Weights of a small GPT-style language model, trained from scratch on English Wikipedia.
Size: 10 layers, width 512, 12 heads of 64 (6 for keys and values), MLP 2560 PolyReLU, vocabulary 8839.
Architecture: normalized queries and keys, local attention windows, hashed n-gram embeddings.
Training: a variant of Muon for these matrices, 494M tokens.
Each number is 500 + 50 x the weight over its row's rms, rounded and kept within 0 to 999. Layers, rows and columns count from 0. Numbers have three digits each. The size before them is the row's rms in percent of the matrix's.

# layer 7 MLP down (transposed), 2560x512, rms 0.0328, rows 796-850, columns 256-383
092:572487515449463514474511490462453549522545497506448402523520571483478547525520462558479556521488479474494454520543525467500477500453446602445481508537499487464518579544503617531570399490399491452453519579526474518434495522530426446450472591492475498509359556475455479484410560546417517533498497609526483484467476539546528526509620475446557464529514486541458427476529438500556544525554
083:499567550520465532525513400483462500518495565451435523554501499508533479503516535403457530527523473536526514472480483538469488497459513546558445477499479517556564482523442545526494485512538456537499549436492558482509480541513468528476505531474463487436506551595500487447482517441480511558452462515585542487530470536533520466478529502374446481445499532446526514460472472409509505696528
111:437504529482497501584562444507421508557506595503485457521578535534510512521555505479571530395514484573506464431456463576515481484502583519446430555581527461398471479504460478562522555567545545445387527534535555425428584458453576487517426457472481535449525573507518466557513400545496518561396503571520493519481518551583455537363510542452552437436536527455577487515488452493508436549604
095:575448537482434461545501395525477544457532507596561560502505484429397489545487473494467489513542475519594394505545581437520513587494440426487520532431451489447497453478459439443555562480517574472570485516459564487488533537504529435498510573550477521452530455535518510580444529474533489476498550454527494555656527476483573348419469430513551570514546470462460519493478416517513476547552
106:576495627487498544610549522501440514463514392535457498436520466527437482366523496517490471492469536475529408463556540510501439428451509520585428417579483510514545556419488473538485508443424548420551405546484518479481465525493568542539440479511485505526606468623410560467515434463483532499536439645494504539505566520565508458543504569428483517537611574452501492501442577500517534472421
094:438595577638489489508442501392454495494515465468469478506482535386440479429534561454447498521433504607541467559516518367569549495531490560520502367528465514456423543479538514578513460625485536442503488509499529509472452484523552489519417565426554594466523445536527509511524575514470465402465486448426490470536429461444453409501500487455512436553426537558422507485523534576549512560452
108:534407534508472513530441450439529431532444409534549527497553473477543524479471545480520505418478560455495488510432485555468514452495499523535497390533487578571605480499499457462512490476449538510591671554604486465437590510446479504504587373527448493487530559532510469468632486503506525506637506537590446520497455481505471455419496558565448429525539573553507529531489523528605475543412
099:501510412488522487510442549443532495565634515478543455508503519613448541549464524383470553566508510449489473520524508554497497455581572531534470521533465491454578462474467491461478514485611535558537544546461504524459502578446554555521502491639499441498512424409486494466477513528516434551588652509437506440497558530496503524348453573451437470485418528529507571521493492567550535514470
088:545400560531455400494520549456501419440453462511581530539412485548451520532557433547556531476484436529460522515559502488669484538489467555509586515616514466524469515487474519549504479494478477502510541497474557561551589548593393517504573498437423499531574560500558469506566496532455468580480510468513546507557526527491489542482469524521534517530428519471472430567513526482455504502546
058:514435538518486476572509517525526561510457545471489503494508486485436514514475521534543449522499567521512571469567442515407505556443471540489498474511522432446524509498477503531503492454532484488487455545534447490497460523470510547537504409504455542472466423454517403501486439510498495524527459471494447541446431474533520530511601489546445527495473480481513553606477481409498466391508
062:526529538521472525569448515517489512487489457472548542518536494488484496517492480466446468493447496526485425469449442499517486459492546563498496535507506486535502481514526494443431522549498530485499519490490527495531479550509515519503552489526528506491511488550500542479504521507517469488470471437505491547524513534497459466508425461567437519481492507477513512452434478526511507537555
094:437421583514389467505530506493486550524464441563541531452508550387391572476446511475505524479506464481516440575546622531556500506501486518524437514428458544577525549440502502509467447414527376621531559499486506483591491565483461531548521477561469473449559589519415481406468454487535453465479527457592420456480577500535592516507406460505461574450512479483596523476498493486455585439484
045:479523479500565514427461585525447542475518487467476459547463546501524497501459435372491511578572512533444513448562563511495498453509499508547494521530471536463490488548494447552503491554465548522496526525580472603528496481503556549487501524461493502531512521514483477533525472551501530508509435441579520549492543483494526542502465455532431450541449546483476496450464546490453556480540
105:544539504551488491536551521517508506476517444385537448560493649464524367434570474493528487597541474542523500498460439535577500502498478421484467471541405542508530525465535473446473583530536598465553578450510471484568531593457553463551497489462535523486531506520527539485581469401532524410538494541378504536633602489528501503580544537455438490508525607431437476546443470639457563570479
103:436482486473640594474516656495553544491507425550416578490514522570601528518457490477501566497403467466465512519455464474532499530532495467466490474501546557474503499510487493404444490537477602411524389522490552460495495469535471487481482511529424462479418543466499508440510486499511503496510445489514518468540523502560582482577472400434588519458432427505496450552477481524530566450467
111:472466544520504497503487550532564495477491589535496474504477533473548583414601457587541479511548466505461523586459497511546562514462574445506435445515532533438593475545530622412500493478530445507485440485488417460614470485446464467453517463427541415397476464559535542479476458519567491582578424465525496569497550474450541534519483539499430516551494482416509595495451537389532521486564
097:552401478447501469545483533522493484565542494406517513488548533540577522551571502562510467583491503566423520463488480618507468509480433458481511461569480524524486490488538446454451505517544506527513524500510465491492498456508551458509549469573503520526533506523440541358527521478475382493472523603443482593442627492391514466470497421438490586444486462482448509497445472485464515517464
104:573514480501437430423509520477460471564506428445517481503464544572537461505453481488504540549496496487485479533538521458480589450621614438553559533436526475510565523482561460468527528592470536532523478503452573455522510487566489470522426464491515518470492412497580531521474591548466492520493438511520572492479504567496402488444415371459508600462420496471450545457500529554537419492513
111:405475564483578486445508483488458528433516403475519512520498520501431484519458479495565559503464472391434480550417456571432414495470456527526540561531518407425486504474502478420506542529593514525524564534533474514453465571479491500560426557459475376503519622417450581467524456553514482457533510441455449497460440542608497474504524553398453517532534498522486551500355538504537432597578
115:543540441446495489579510551486513440515477423521521520588563511512404462517499506519412410467440475427466422387511466364603459536557545506427486519513502594528498519513570520475488451549509565552457531512563492548452491536517405562453526420518478516472564516427591500416474454409520490499502573445544507520601476514431577434519529590508533528542531539456478519509426437470470484577445
071:584541432517485507398553530535541491520500469467551481585459443506626598475448524523496553588467487549441536527635476467517483538468526486547551465489455462470393554421444492494463504558433510511530445477558401521602603526517488527503459553399439496501471550494534513543465484468487458525567512504486388638479513493542528548464439520472474449476441491467572479565503466492524501569517
102:500483560496526542486522449518563509451465541586595479455552539527455499506462512499441526484515481522476475507438623463449523553508495437449585516452504528573540470463540482510428486421556536546492431567574494488526474477599501586480494524502445444534509548458463542477440520517506556514568405447564428480422499515564489414496545540550593578571494476459466526546555424474515547600441
085:392570421468450536461510427538519433579485561507506552518516455513429499400533484497559490515522479528546509438470513409464425521484491448476447535469473553472512534413522544547477559590398518446482409467502576580450472536508480593383523582552466489450509493525466459435520509520550476426535458425453411552580446619476590504557474490567480552434523416473556448435538530438485476638574
118:449550576517523480562558511526538441523384498521481494525445421501642492499463501468464428530482518392570521541526495504547503474392536479488508503537539443535514439477514541502493566463472454551482466478494557401566570567413424538550544540475456475442491601508470464425389543508456456518473502499405480483504545466493473450500446529439551578537544544604505555469478463417525479546441
108:402529476507474433436481498382486522534481543557394513504486538487459570496472652474509522485485549424436548481467490538542491627554491384488500429564463535509558512527532418427531434494407543447510471461453586553458387443481424455431508456477505469480462669346463481495615594508481551456376496503428445546485506462538440502559483471503570498432486479434538539500666483424502442552525
080:494537487539517578479555429593458548502564634533429463539530479443489477550513454473495495481482477483412535506485507534441511496521495455512480458481505602570488402494459454508474527475520522550495500540477531523395439576550572457512563487504521565605471487604448476524449516543508509507483683401498581519402584431472466555519480395526388476596556513557502430495512513491477446430579
075:488444459459472432506509543505511586509422470468495418437482499544619530497420466470515501529496538487481466438512467589503517512414469456564488544592574461502537552530485523487475480438387623524508458447505536461537533531444459539450567445503499466478494494385544530568588477575477440524483522470518525495485432532521487500513507377541463458566506504477533553543407442548479411451487
104:550552468478440533411546449515447495545493502401517409545463506551529512584558472508535580506419507478500549495584565546518503440536491409536477509484455477472551521396506548434453536534527598451524549447470528505478528548539540484597567576520592441469493515487500537466470548527522441583554356521532494583465447443397521485637628503519495528386547393442575482559452558506435576486383
124:444479450514428510567556503532497558498463468548488547384486451496522452516496479495613552518534475486468512455581518419430519424517507483523511554523430513482460461492521515488497538525542539550454386457599509521493515572516421532602574438559511524527572543570499528481515422452385537558402510618486492469425498465581500573497477495561496552606497507517533567515620556543461438499476
088:514532497507502476453483476535524552457564536523556491509544501487448510538540512554526453451467547479523480572441530493570587536580484407547497459432482548577483501451595505520514501415512558459491480458561496521442503547469468513463462490540453509499597497505476435474494482541503458538550621535512542464531481566559467534529469588454478558463492446525506423529478379486513464448495
105:556523508557435558494472489503538467531507471444528532454487516568454512529352532383503418495599437571546594463485413480478394456451508477489521485525529466558530449520687485562463502480564472534559470627577529546504491508450551499475461460437475504528495427512500594455572494529434447391588562550487515523473481524541367411486465412392500523613522472510452531511547529502557535409432
106:521427541536525465451509541550409526550508454551590553594446566578513541502464446490508479544467511472479453425515510562490489542492524484539431631420474529452441500482473438473546565511478611484540489484468443523539499524355509513464494478459488504499471439495458528392503460626548548452432456532613534426436481485579467446561467562462459481400582488542449563500465498498479408556520
101:514536427511552419478532513420486346513501505465466549528450480522520534491463530462516456519490584438455544460455532446552464487508518509517451531487589510476461455491483475494471470562441504467482511406453569536500525668523419426470508418465495568470447441529456493496471553432482442510502529525460443499473573512497469534601422456574542512484477486471458503514527437439477509483489
106:448512472510486539553508503572480457569463553548577522499565512560480556445475455554497436509477584400546494476485444529530480440421542572475584485539517467516564570506497527461636479417545544466474583498603436483452494441441541522491457424407525513533526460554538487586537565489426489458485425531518381521588416568492561469505448511409494464495568493481496473496502542474434435475528
105:502473528474475479497439494553489566485504443534556477527482525439577499513441493558516562537408476512533546545496459464508469475545535424477539539503461413590498417520484554504528509505501494554482561543550445518533441405491567503607558503392491560472471410523512450513505439405489482548503448521519542575469519549539531418510440452582437440480486466482537503553483459470539450552493
104:519520546443372487594528486395571456452490511509485540565473527482509454502442594505529467508453569547428508475499473339512551500480392468436531558506561536532468423589479532402472511557470633479433468454491532535649557454475470473431506552465496485504492474477503519520420521491512532514508498541453618393556513535508525555489630467486526624511594489476460576438417506530479491444511
107:530535566460455534515538482512361437518489573511541452514439528512512549471427580458517402421507499524544546575466434518468439493374591474560406446473430411458480454582481548475417447503533511501433598487414502435511598489483410521429409554486561346465516522466457437520510479531515586445542577478567513570442563573475621507486501561464529490531528440499408474531491505485401506510521
092:461434501508511521516516527507483395387479610509496491434559396552492469578474388503497425475520457445406488423541377492492518439518528511528554484480514463536491567506547469517480552577473433431547472476412482446502494514520447505601468488484415470501519545494520541527491538471403500454490446477506413641424414466449477454556559518566526521426576470506516434496568521541538504526579
096:461415432509509516564484528485558438525524504429572465581499493456505490413495543541471500529507451443572517478484512483463574547501530480543489456472597507507489527466530410514390497442478516538377579576442421489581546499508570460559520514428498544484497419453570428592482558529589440450452527497505472484481459554462456437525529479513449555443507467507473489570542511505627559461407
115:540483473585564532538531497510491474514480528497560541498449507476517550400554522581547412567504529514455521468523461541428470578600461474523441506521483564529616544487450461591509505545510554382474500547495546425484488489490526516495482547584511538457577540474523508524491523411591569482495429439492478502415447494489465605626445463497501565495494479512543551503576509475504549566538
091:495535475411578480514548575575465474553442426445524470468541472512443407472439542474537507533570492525543400472491551624473504608501603462512558448506524537620550446490489466553434546533473438492513498469470432521523491526501559551450391405510438458562515610486487525560486534544512470541497474540422586513511567419474466452510490466512483518491466513441516524454544442500489567463422
109:455503436559412416482506568530551413529481515533514431537490545441502581428473560437492621450495445437479499518521494504419502543519603449568518503453436527481485526488539440454455440471493548509485530537548545496496402598472522528547423533506527478437534519553452497533512611464535472489570449484576532493526417534424494501431454456605517425524556496514432531476532437512454481442475
102:501486492398498504505508450531518462543518512578470477453466555538491580438602514453473494527469463348444468555522607576551535483460519462516544440474444544584622526566418466535493421488408529547552572511559409549586487513542468480547546475500575604428583542584549511527501451512542438563523510513504492457483496553564493575442495545433449454509560488448510503529484448504362475497520
112:473469530519512501557511631492433421389434495454511538525465554409502472505538501549390473493553472435474399556459493451549476521456504469424565455465623602588407519455520570364450524458574403547496484488530545463456482483527460411481543523568503474479492405505449459527548493512572569440459488465479484445480487461561401503506477505452544439594491427483399537498466422457451487528482
098:491568425565472461536468494533542430561526571552537487463532510551560425465543472480398473513537567520554527453541487403569431466510605658597500442427489442502385514540522496448411505523514405521509448505529482408492479546529527586460453541510400519373495464455407499515490485584476516466605536518529530548469425534510560485467521562503491520515430481525632506507523558462503538509460
099:507549442538527483464459460580529509510418526445519508509511436572350421476450500523567548526432567485494552489547537444537521479542558451486414598579464504496505478553538488476450540539505556492477496527386496451483421551577501536517480471487488555525457361456389498521457509472490610478510538484504520544465510467478468504559514499468538387572577566539509509493467450515442518609446
077:445531504467504592502488597511494467463537499473378504557562497542474518474469482538494543453508534515498530421483483583569526439395426518555461530520504426461480495428527436522461534531428545456510536542537584526506458482516507413479505467491498482536413499527457641503473588524466539547524492461509459519443493496443477549529572613543444385510501528515497434485488429509430558522523
107:569439545460529560447570659407522467528572569567533597523464450493530498549554462531496410503591592559486558506505526414469528438454444424523524566559487521513552516571544553588545457486467585410556462447511555493586526522439511475451481564386516446473506588585480550446501519515487418488433555390570482530477636448531479455466568556590516585448545495441461422584507488450453577503559
087:493485568518518558550513563551498494547453540477441556462508446523465576434380524427522539508557460483499429497465450493546499499476422520556584543478555514447461563514520469444527570524452589464447437534596544534399406510449420484572443488537527510498504430581467523465368510534472556579516514582376450448459505486539449540508530418455501446449488536520427521538494535447533510530492
123:474481520565573601531497491486446539550540478508484473461446537508538508411523467509532402494560505504410501467519537529454536489445481535569535509381587529536541506549464466477453592505558543539504599464455366448491459535493572453501558538459434480585485492529509621573466500403556590530469492409538547546601452499553584445441503535531459443475548450591417435569466467471551488483397
113:460482513498504511452467498463462495420510531448492492521569534499485514452534470475552429558443486488482492588505649513509444539439543511478484502534516484525426456484440587551544485522428471577415495569463553483449438491544551484530538458515433461429517475477498611449422544514482543368522556425469586435419551584477489489533528437586527516441416551542511503513468521563501451513535
107:428484474532552554560469472559432496492549504568522391490527511445550544443473430531522489476447560559400544542601461441516461439567480468505488478452554517482480553404476474482437455511517600416436563558537589376474464422542534526451502472536525513481516485442443511455477515452498526477516476521459524451456477506458427622432443543512492512521565519542445437518535494520503527504473
110:475529526571461518428540486596506480557476483538508518484542535499475487487477501529393505545507349581447488491411389557592456587525503500477553346509522535469417402463473459523610462502549566521618494470492571545479591470524514573485511552561439606462543564486570480439519609535631616454624590422533535512483463495489463466513509613481469512585503570535492531506529564564474390499530
097:486579541522498510547469506546524428514509517497527499532522497456497420528462446577498413507527536465556535468473438503457527589332518528495479556538607447517460494398437471394672515444569578587454548547514507438483530533524450543505444564542411517424500420475445477503433442536555471518548507463545458483557425545602507479516431513389546446645523505483522478474512605455553459491374
044:470573457523442456564463475470530474540382514486503534519525531543487549429495527418474538498550484455517547445482393425516511437469448560466569538446453461462495453474497544509516570453561499417488545647515570433472500488446493437458495551463506535460469545564532438506512476522520551511507452503448495431491434481489370605491476527562592497531484516430524476509543455490482470476453
# layer 7 MLP up, 2560x512, rms 0.0328, rows 797-850, columns 256-383
097:529516416499628500494537566480538477558513450569523437512406477486466552400575548508500495516512567486487468571560469454481546443519413526457566528481488474500497491491476468518471461456489437492512505620541496553486530377522511499506534446510554456462459573491459499497505426472538488487552611552443468473461501493480426418534454451555673461458494457539426584534521510504523418611538
113:529358504523519511503593583443448494496472510510488458451407478495503576482556424564567551455500594440521493577499574452441556529458507611452489467472499455520466530465562482486530458568451533521494507493519495515546542497537445561627557476461572528418537480402494476491470582421531504495613499579528481467563442459452458444478455468467491536487576476523514459485471441382577604500455
100:589525454447497556444522533425570435518455551546511461429542541548526441535519469469464455492444463418495446477431518444478533530531511568503489582494493439563537442552479550528436539549548534446438467545510576516508531513511566437613578558461505538480546522484503578497494504497477556494558565374469539470630419479457459512482506467462472567398453420463452398569528495585398578506448
101:410472591530581445524529538443474388504531569479548429579481592520369504528399523514425499511550537491501533469503493536466489548467539434453571498486526495550575370511495496595449498471494479526523414528545553463440406545497482590435544491504548485503487554412415456466514552506462554503486491565523496541481455541533485579540535476395444531436586513511434463570447439522554502399409
096:582473531518453548489475478513528535533531433442433402529532489458501462542484505487390500428467482493486592515502498532457494571556458565448551449535541537486444519512477517496423585477523493460498541453436521417554493453475579450495432522539470562465549534446483420484535502404506520477483416572485443509502535474453502393503484396351444530489556546542466544517458561553515415431513
108:665618501534566592555492486496470524460507455411541427503524509527575498494513630487562572450475503528573496551420529397458447565486494479446421441515458493532527513445498546494559501545472507477490519468467553447425485441403559558428568538421395482570469591470568433553462492550473591443544445533497601506575574533532563537474521475460477428457556507536508542483531482477540506466443
104:508539551382499577540509484471518521382570536505487474460561552573444505576494396540416462456635542441474401575547528572513544426570541514495523490521554502508455470595551473582510494591598616548549483431590608525452485502392519528638564523527461455359556452516409464580479505549423479542456512468529474507464530477513536467482503545486488579471446475500522529471460559456573493499551
105:520505503554508506541538553443525592562468539398537443532490495394525560441567504531467524532502451499495505440625442466570563435434474530445495449503511535507525507521431465472456566496550537471553441500516501562462545486467485460492503396476490426553441517435482498580486454507443460523457516495499519518552480493476476486490573530485537561457552438483505524531547513569622550479404
068:506476469489432505604486452534589606506518507474473417378528570555401524586448518595515537509444519464528508491476397501472467415463537442580537521507526464543506523476448582445440522507521426460492474536467497486550584498508516564592530544449509480459547485523436490503440540491572405523603478512539482516462503462519613445520458496513429485522508475438520520527460533496514455518526
055:534564437480537519460536573497540511544535417516543488552418544563562465457473457493491472500440518504409572513571550516469499517532400486452517522522572512516499532521479423526517586443433462512510528512434492528472496422429447450506529439524536454510526523456527468483512600491463540448544476529485435525566498475451485505514442466437542482539489398586504557554555489529477495392449
116:494470537508375446525547507490476604473472576556529446471478476386471462444504540503527520426437424533549523564552554523593456388622512481515488476491476529494531442468520475515511508416535441597463548443449494509514485558489566505515524424382511410431462499462521505503504482551505557467380537574445536479434496456528511461539461440514567496486512459490449418489510538526572474566453
047:433543488576484445481469590527454570515537404387472393452498494462510544471501462483604524526539588501413425475518514553490498430519530479577443529480473522531468525545522478582542468530426581439533536491574504522449442508460399448468422462464490500495497497427449508510446565470475545514376441544517563499491473475472564568503595488458418458440524461535563543533497484521506586421550
099:570535520546525510444515450422555578479556430481608543514526436510472493515503532473485577493458520493558428520523479495536384524456601523602508489523478439463493517478489417512560552476515441460509496517468509461490472546480552443382466456482517484489566496491498501522541478561518509451540404498415493498488659483547506532534479535526553481474498494518456513425466479466435557510494
102:435503513398535537562502481474464476484483552436494530504534498563574453442512440489488496500556541516590489484480540534484495534482458507479497543485439501552531453491446469518493483548540524519417615537484483549599564476535552474526511606490443406431380519476455573469486527490517612472569397564516381502549599549489519549508550494601467447537485503432550484519452488532412590488546
099:497537518523474439568483451465426575489482491505534456521426462477520467514423534493434492471458508491534547514586547501464464405439455548437507553517530454550527463374466487488488522414494514555469553538501578508529507512527555540535567487562492541626521504549479448539513505498474474426505493459500595500527507462505412524558470517538526482461443549526485486506576486501464436466443
106:495454568623474582468506481438552515535497477614440473488572437479522503492569572548435432459481530537483516477483454578420427461506525575434520425428449500595452500527571485461473453487524465575401495526527565572640412528477498507420453542436411445512434438426459434524569432449487573443517530564397555499525437504513528542381554397548488501439451553426497501535513535584486507551551
107:466494447427610479464503415557489502496519589512418592526604431468559420538494499582496527471516466575472467524509533526452459483471396483447480525522546545588555533441522473602497542493544470539430491510541542430466498450572450360456448525529498527510426506520570471534603464487524508556558544439557481475445578534514517451506461563438481395384481541588411457598512428455395479490477
100:505529459458567531473563512593493478506460508520470513541459522516472562482535396521559560467474589483563477546492516506491455583498513528486567496555509510502488493501424433391467592522594445547528423585510545563500388473513507534590502507513418538513567527516450519519555551575536538482542507415534520463504468553554520569420531531491374459528485500457528470553567529469512471500526
110:535529486378560504469541574404591369481446495508475527508425509486554474457430561461525532467492585498484374484423458482493553560455483474455506473455503533539532498576483527488537550510495549534496460540535469454503460547573459521523525454477554521461558406485486456478456480531555490463441478473438504460547513551377472557447533625506476483561523449475532528430467464405536507513388
085:534505491488528536473522506506537503503507462412523573530479523529506560573563496542530540567497538584459523480547506448550409523522472517596558520552498514488494534516503534482444544514524528518510403457477477496516579516542459505466517467532396498474536433477532569466438449522490437533461506447459448503587379521498548541521467568561428496461554506542491392515497467472537489583475
101:592518510496568471491434386459516518444590578496384516593424478433548522501625417586469459497549530516546527481509500429529493473457520488544452447535577552455436508497521495524490512510385431452561478507444534500422547498408518486575569425447576473465526409499551443542610486449488462464499429621490483487505458508397513605507527563496500510510525579498546463485475540495466460457543
100:500490441434435437481465491423482509529521530475448444481559450464482489430518465545452533503519498540572567485573463424470475487428452521523492479446499631505527591526496522399561496453491513514502482475509508550547434430477516455612452450488462458506532454410494510450573517516470433461431521533520459473517499502441558455456556488524489489571537517528509416493498466529489469484491
103:476552524545489523502558509514435573489506487545459502474501523490597542528521451522501549381621487494526512430524455471632558474446528477446526470561532436480495572524535469462478523493472500473491446474574467502492516507525424477556486560524404510499592566490491466408455504551485397477547474543475455513502532533504501487507508470515540519473529462549466498511414506439487465612483
106:499412545502478501506493487345494425465444555538560445513481546419616499456454498461512561517441468448393418578486500469543533614507454464455528454523539464443495432493498556447510434597332503440545547477543607501454498507427480492481440467544489471479485451478513457582525496513521496533536475538530478540468515451493576476539485613411555530465519444483532524477566428419506561523534
087:543606485511473529463566471519466469497514568547467559529462518407512472429573514529539464454523515497515578510553423515486462490545594438506496448532490569475464505488461499616424540451503459507480540523531434479435475465530517600535559564388538554504558510534509512562507556565502450535482487406592397517521481455554491510482522410568494497529597485479542532467463515490578438439477
091:524471459503583468552453524518571604446452455427548409415435510529521572527427494506521416426434497511530468536443533445467523533431454589579539561534506473469518544547505587471435530512472563468477559482534522479470464577422483485583453511440434530475465489495471529509490454513572479495431604428493503479412451482543545569469516474429466565560497501505509469480538530505462518422496
106:552440455467425504509518440593420524475551534399546384541557534532534476535517490479509531573544519527501516418507495554498451465537515487544466563488450425466590488535513457543513414542561496511577493564540476549562578473432447504528530474448449451389523475427541555541575486460493480515492463544601474511458516549420501517528527502543560473580525366493529476526527510418457445467496
112:479570588504511481621466493503451538522501384481580442469559464496564414501479575544573505573425533472515458464584525489388396435585387576525541563367473496502462470521562451584486434432465529451446475537620477477414507561491497517432519496530640609466467508484529642568481490504425436416435533565485510391431506594557513538435430486518478517542497494462558555515431600466510527518592
098:560511443498484549512488478515516524499420543519457432477530446464510497520544544530523580484520448583490538451576470557482424526530443554496431533546543577537583539532460540449489414555503516500495527437493528556455515485540478536483508575489534447460502559563459512460475494433508575481578384473471579509501539500512508500461451449491497542585512524578529548514452529538423445534547
107:544576534489480472499491560524592463463449426559589597518494498562547385512553503462469546456546460486557441594549405486450446547454467459507538444554497546538523460546523551532548531533555495533661445526481507513505495453468605440552485467474506421515562433402564503506536545493516451475582519555480577482418549562442456481506505580448462503622483532479527526453531588550459507622581
102:472535548495444479501515505444465563535440473515522495471446397546447545579450538466477545420488523453433451480443508453451563488415498638485486499487491507514519617577474463446496552465479505521543439428461564530510487484467477554558486408411578553511536486573531470524508509615456605479540500381476438479425511549434489411477503668480450511485540628444573495548547519590441523490400
102:569599510551556527522628521514358513447496533428422565498490450500546482387470566532498444532586564455526390550492494430553514431478475487500474534397537533501462512486451488556442462553531508492455590485471493572499590573513516376493505531452522529563445469489484418420487529496512536582561498531517505457507445432432601537517536417505539530538568526445438486512495447580488514519556
109:532458427455485566438509536498525453511509557510431473462456543466469467486447418505538548501559499536508426521478541516581354435546467472400553584553489500458605514474440493530568504461455602472548478505465467495448493474523529519530423528444455581459523499552569480507507586505549562566504524348516513513583495490494564490572426472444483461482574494444580486516512440582527498487513
108:458538519497434617566579490593549401479513457589509545509430630527534532452511553499436438572440517452452488613417530556561567515540576482479484511533507431545437482556448508517606465586560469555511476382573528512427428522511455582512442485549541522479474521467492485493513534521618579501487531483454521554417482590523492527564455513529469523554466556512568501561502441566537532474468
105:528484571479480508445514406535486437458522464567587474582549501449547524587500506454404485428404531452436463573470479573480459431572488445462435584415585521569494462493605467487452544466503562471450484503539473514426493447506489537459465523496549525482453474477422456409393484470477396533512552520615425467542438503508412418480502434486439566385485439489547382549454562515537498522462
103:582530463507509434466509446461500453491557461472415495483474506493569515535571467519458492532500561476548628441508525530515463453556499504469482465454517479474545511517482527538524462540555492572488560487519546557480469485482561489458473478468495507426553587445479487511631442505526584520627493437555509435586512563463472498481504483484432429539551439521399458529466487466434541591590
108:529462467606460512479462490520467509426436575479488439545554415552529437520503358550496500526471528407462527480510578429451604468537601457460506474531505537502523587485550522463484450570474501399513455524488509511507513545497451514512547438505341531482491556481566380498483548524609440437534570458540468526493403431508447371532511452430567495473481452496524470497499510533539528397478
096:531421469544540503547423563574548537511505595438497406530465445506529418524452480431522507541478505500532474465440546498473510462422553557504524446445485536500448506476483509535546572521537517578345587461533525523585506466477514442553480529452532545555407429454486464554539589539461485466454525609566545488394450574478449514524400414488458463468494468494443436585337417430502491398467
102:529530471481512460475522569561511585555511537464602519505496438479440536532533514576431476434532558441464601529506450517498444491469509538574482540466473574497526496505519458515441470525554480511421431461485497514603493335519557498505559541580545490473513587484434498472440540576457535513516493482596475407401502413467462562414453415516619549483484523408484357499557535462554475433422
089:451505593546448495475575522503514513496586419557502498545492465454524506455547529553571472575456423515572540554490537547493403603509532521503503424413549525564552524469414498477531512481503501453453473545501482640483534543500498509465519502603498487518476509539547529467538421554462487523563399436433526513457528498553468495506548406548490500486478566471572568481456524562487471527490
111:408555420467398476517599466469457527508431531437471488459479518485457602494447546453452568514482556469435435480558519508502523446469456534491554445426397488458495449495419474437484539498523533541476473470474473419446508480533480515487383499494511512512541407515486458439488497521488562563467564483483417466510488506544473510317443464530492435457506476553494477521530625449599505569503
109:430589400571552435440458530595470477518522530470587518429424600501556461521414453606464492537562500559465469499495457607511569562534575447447561512473515505524463481571507448540499407619514471521553581533541471521370506446540568546574448509452517472486530611544457439517477504442526524559548444511420673506493429484541586473535485472515478532508488481540420482446514428443457539576497
102:584413497428416423594423530505463486569452490508490582452564543539453480372617563488573449544464493427428521561428537456514589500482435432499445481479511509536490564561460511464452531519538440493496539494535496431544566521560510588464550536470476490429432474532524535514545432497498496509476510449560483523588537529539519393530564460460433483551493497528474482431496427446445491423540
097:431459451597442552461489486490504524475549460532429455462561502524538413453478426465451450494452524541457452456576490462484541502529470420491476565537552498525554498547524461481488476400459554521476515493459521439457496447496529446536472438535486469405614406463522595462492453611500392441511591526564439480540520521413492539400474640527578598508380505584493443423535612534474501547421
098:528578573569407573459457446517383520473464450514599532505506542553379484540532527527479467533495606467622549500531506465525493509441415520545486547540424504528521517467474499608467492433523523497501497477487500508576519482550547476508478508468583642507443570518463489424460611435511466537426554444650526454485479481394506541491473574487502513569550580581533565539532528585555489493560
104:545508461518601496437495464536488490397501480570515434552580427489455508377543609379482581495531577530506545483416455434536509506508480519492386481492484508425498517392537476538479448446449477506473495618584428555429466395494477548469574495465478472506552449479571479489520519466586530496552574490426538508474511510420546443509395434471478523539523543546524497546509456574536417636510
097:532494542436506382437597500466446509539489534497433556454466652522490402614530560475478446542519490487488578522496538470456452525442553503543453460463550516568522525503540503561539578528488497467534608545418545540586573558456437479478422566431530464565514599560460476438413500503552482503391545509478557487447450570443479505540541579488464547475482542495499480402572498473461533412521
086:469544516420570487510599499429513467564496576542527511531436422403499461435570444530491533568495512464525524493412449435517572489478524475452452451525489414532545528464357486505551484508459429529530525516521527448487495593479444479409514498530557453454522520492562540525485429519432591453448504544540524477526536540495475485555513499542594498537567416503445414466531555515522518519555
109:422433546500531542494484545577480454540547497486556450534566568427528475542472581534497404490428436544416583461468507518519544417569478575495475492546507485473531410497570490451531450464560570378456509459483552507452467494624558424502548438512485553495450453473443528531417463570472514436382539488491534529516494599598461597508486451524491498464508587457505608544444527489450448539497
102:498462542422496463591580620505523524579395512515420537536511406423526492492517436540517495478363501548575481432510615531428534402480515513521438487508484543556568464506506594591397448517498500452413530528560523448438498460486532478564523528443537510528486510533489478505693528541486449452489546462515462446434501477510519517447501416461475545544490499550507559383463500493420554488649
114:532447472605485528526518538519498507422518524520442439560537490480397519508517567501493520486465537400497529586570577495545488437455460621484488447437410457535510449452420479414435422504590557379526574529469523410590473522486519484584452616483578559473519561488522467515471535462532561482435609565455518466507540451486544544534520462522502430520563581519496406480489525541563503555472
106:427534457530541444470524423521405426545503554540544464475602510573556537476467498502491524526414419410526581434474541568552585539439484515461526554450573527446488479448486507439567404507561454565520527533532538497572561445538561568473380464532468458536515541569468500631467468525497566435541563449458541465505498456521422531490475487518479436522501514544486534535523605545548505512430
099:590575521544493427481457567480497469481422487468403409504468466528490480388364543461501535586412457523497548502446502493478463592473461455585594456520555595448635461497451479465599521468471536525570511447463487554595537502482435474610449543632535424454428481511476488383485515477528578496640479512548565495569465440480632459511517506559597445513508457436520463493466401481521499427521
050:543496528541509465454398517574535513472475553554617463491467549514546417436505543447484591452495442525427514528501432489465430511495560477419556563484471546480480403474599551504516389389466553406580589413497502487500503533549484480528499512447487506541507563497422310517491583649519548408541472584580451489513440522428510498468562470497523423399583475519539426425570491468457510402437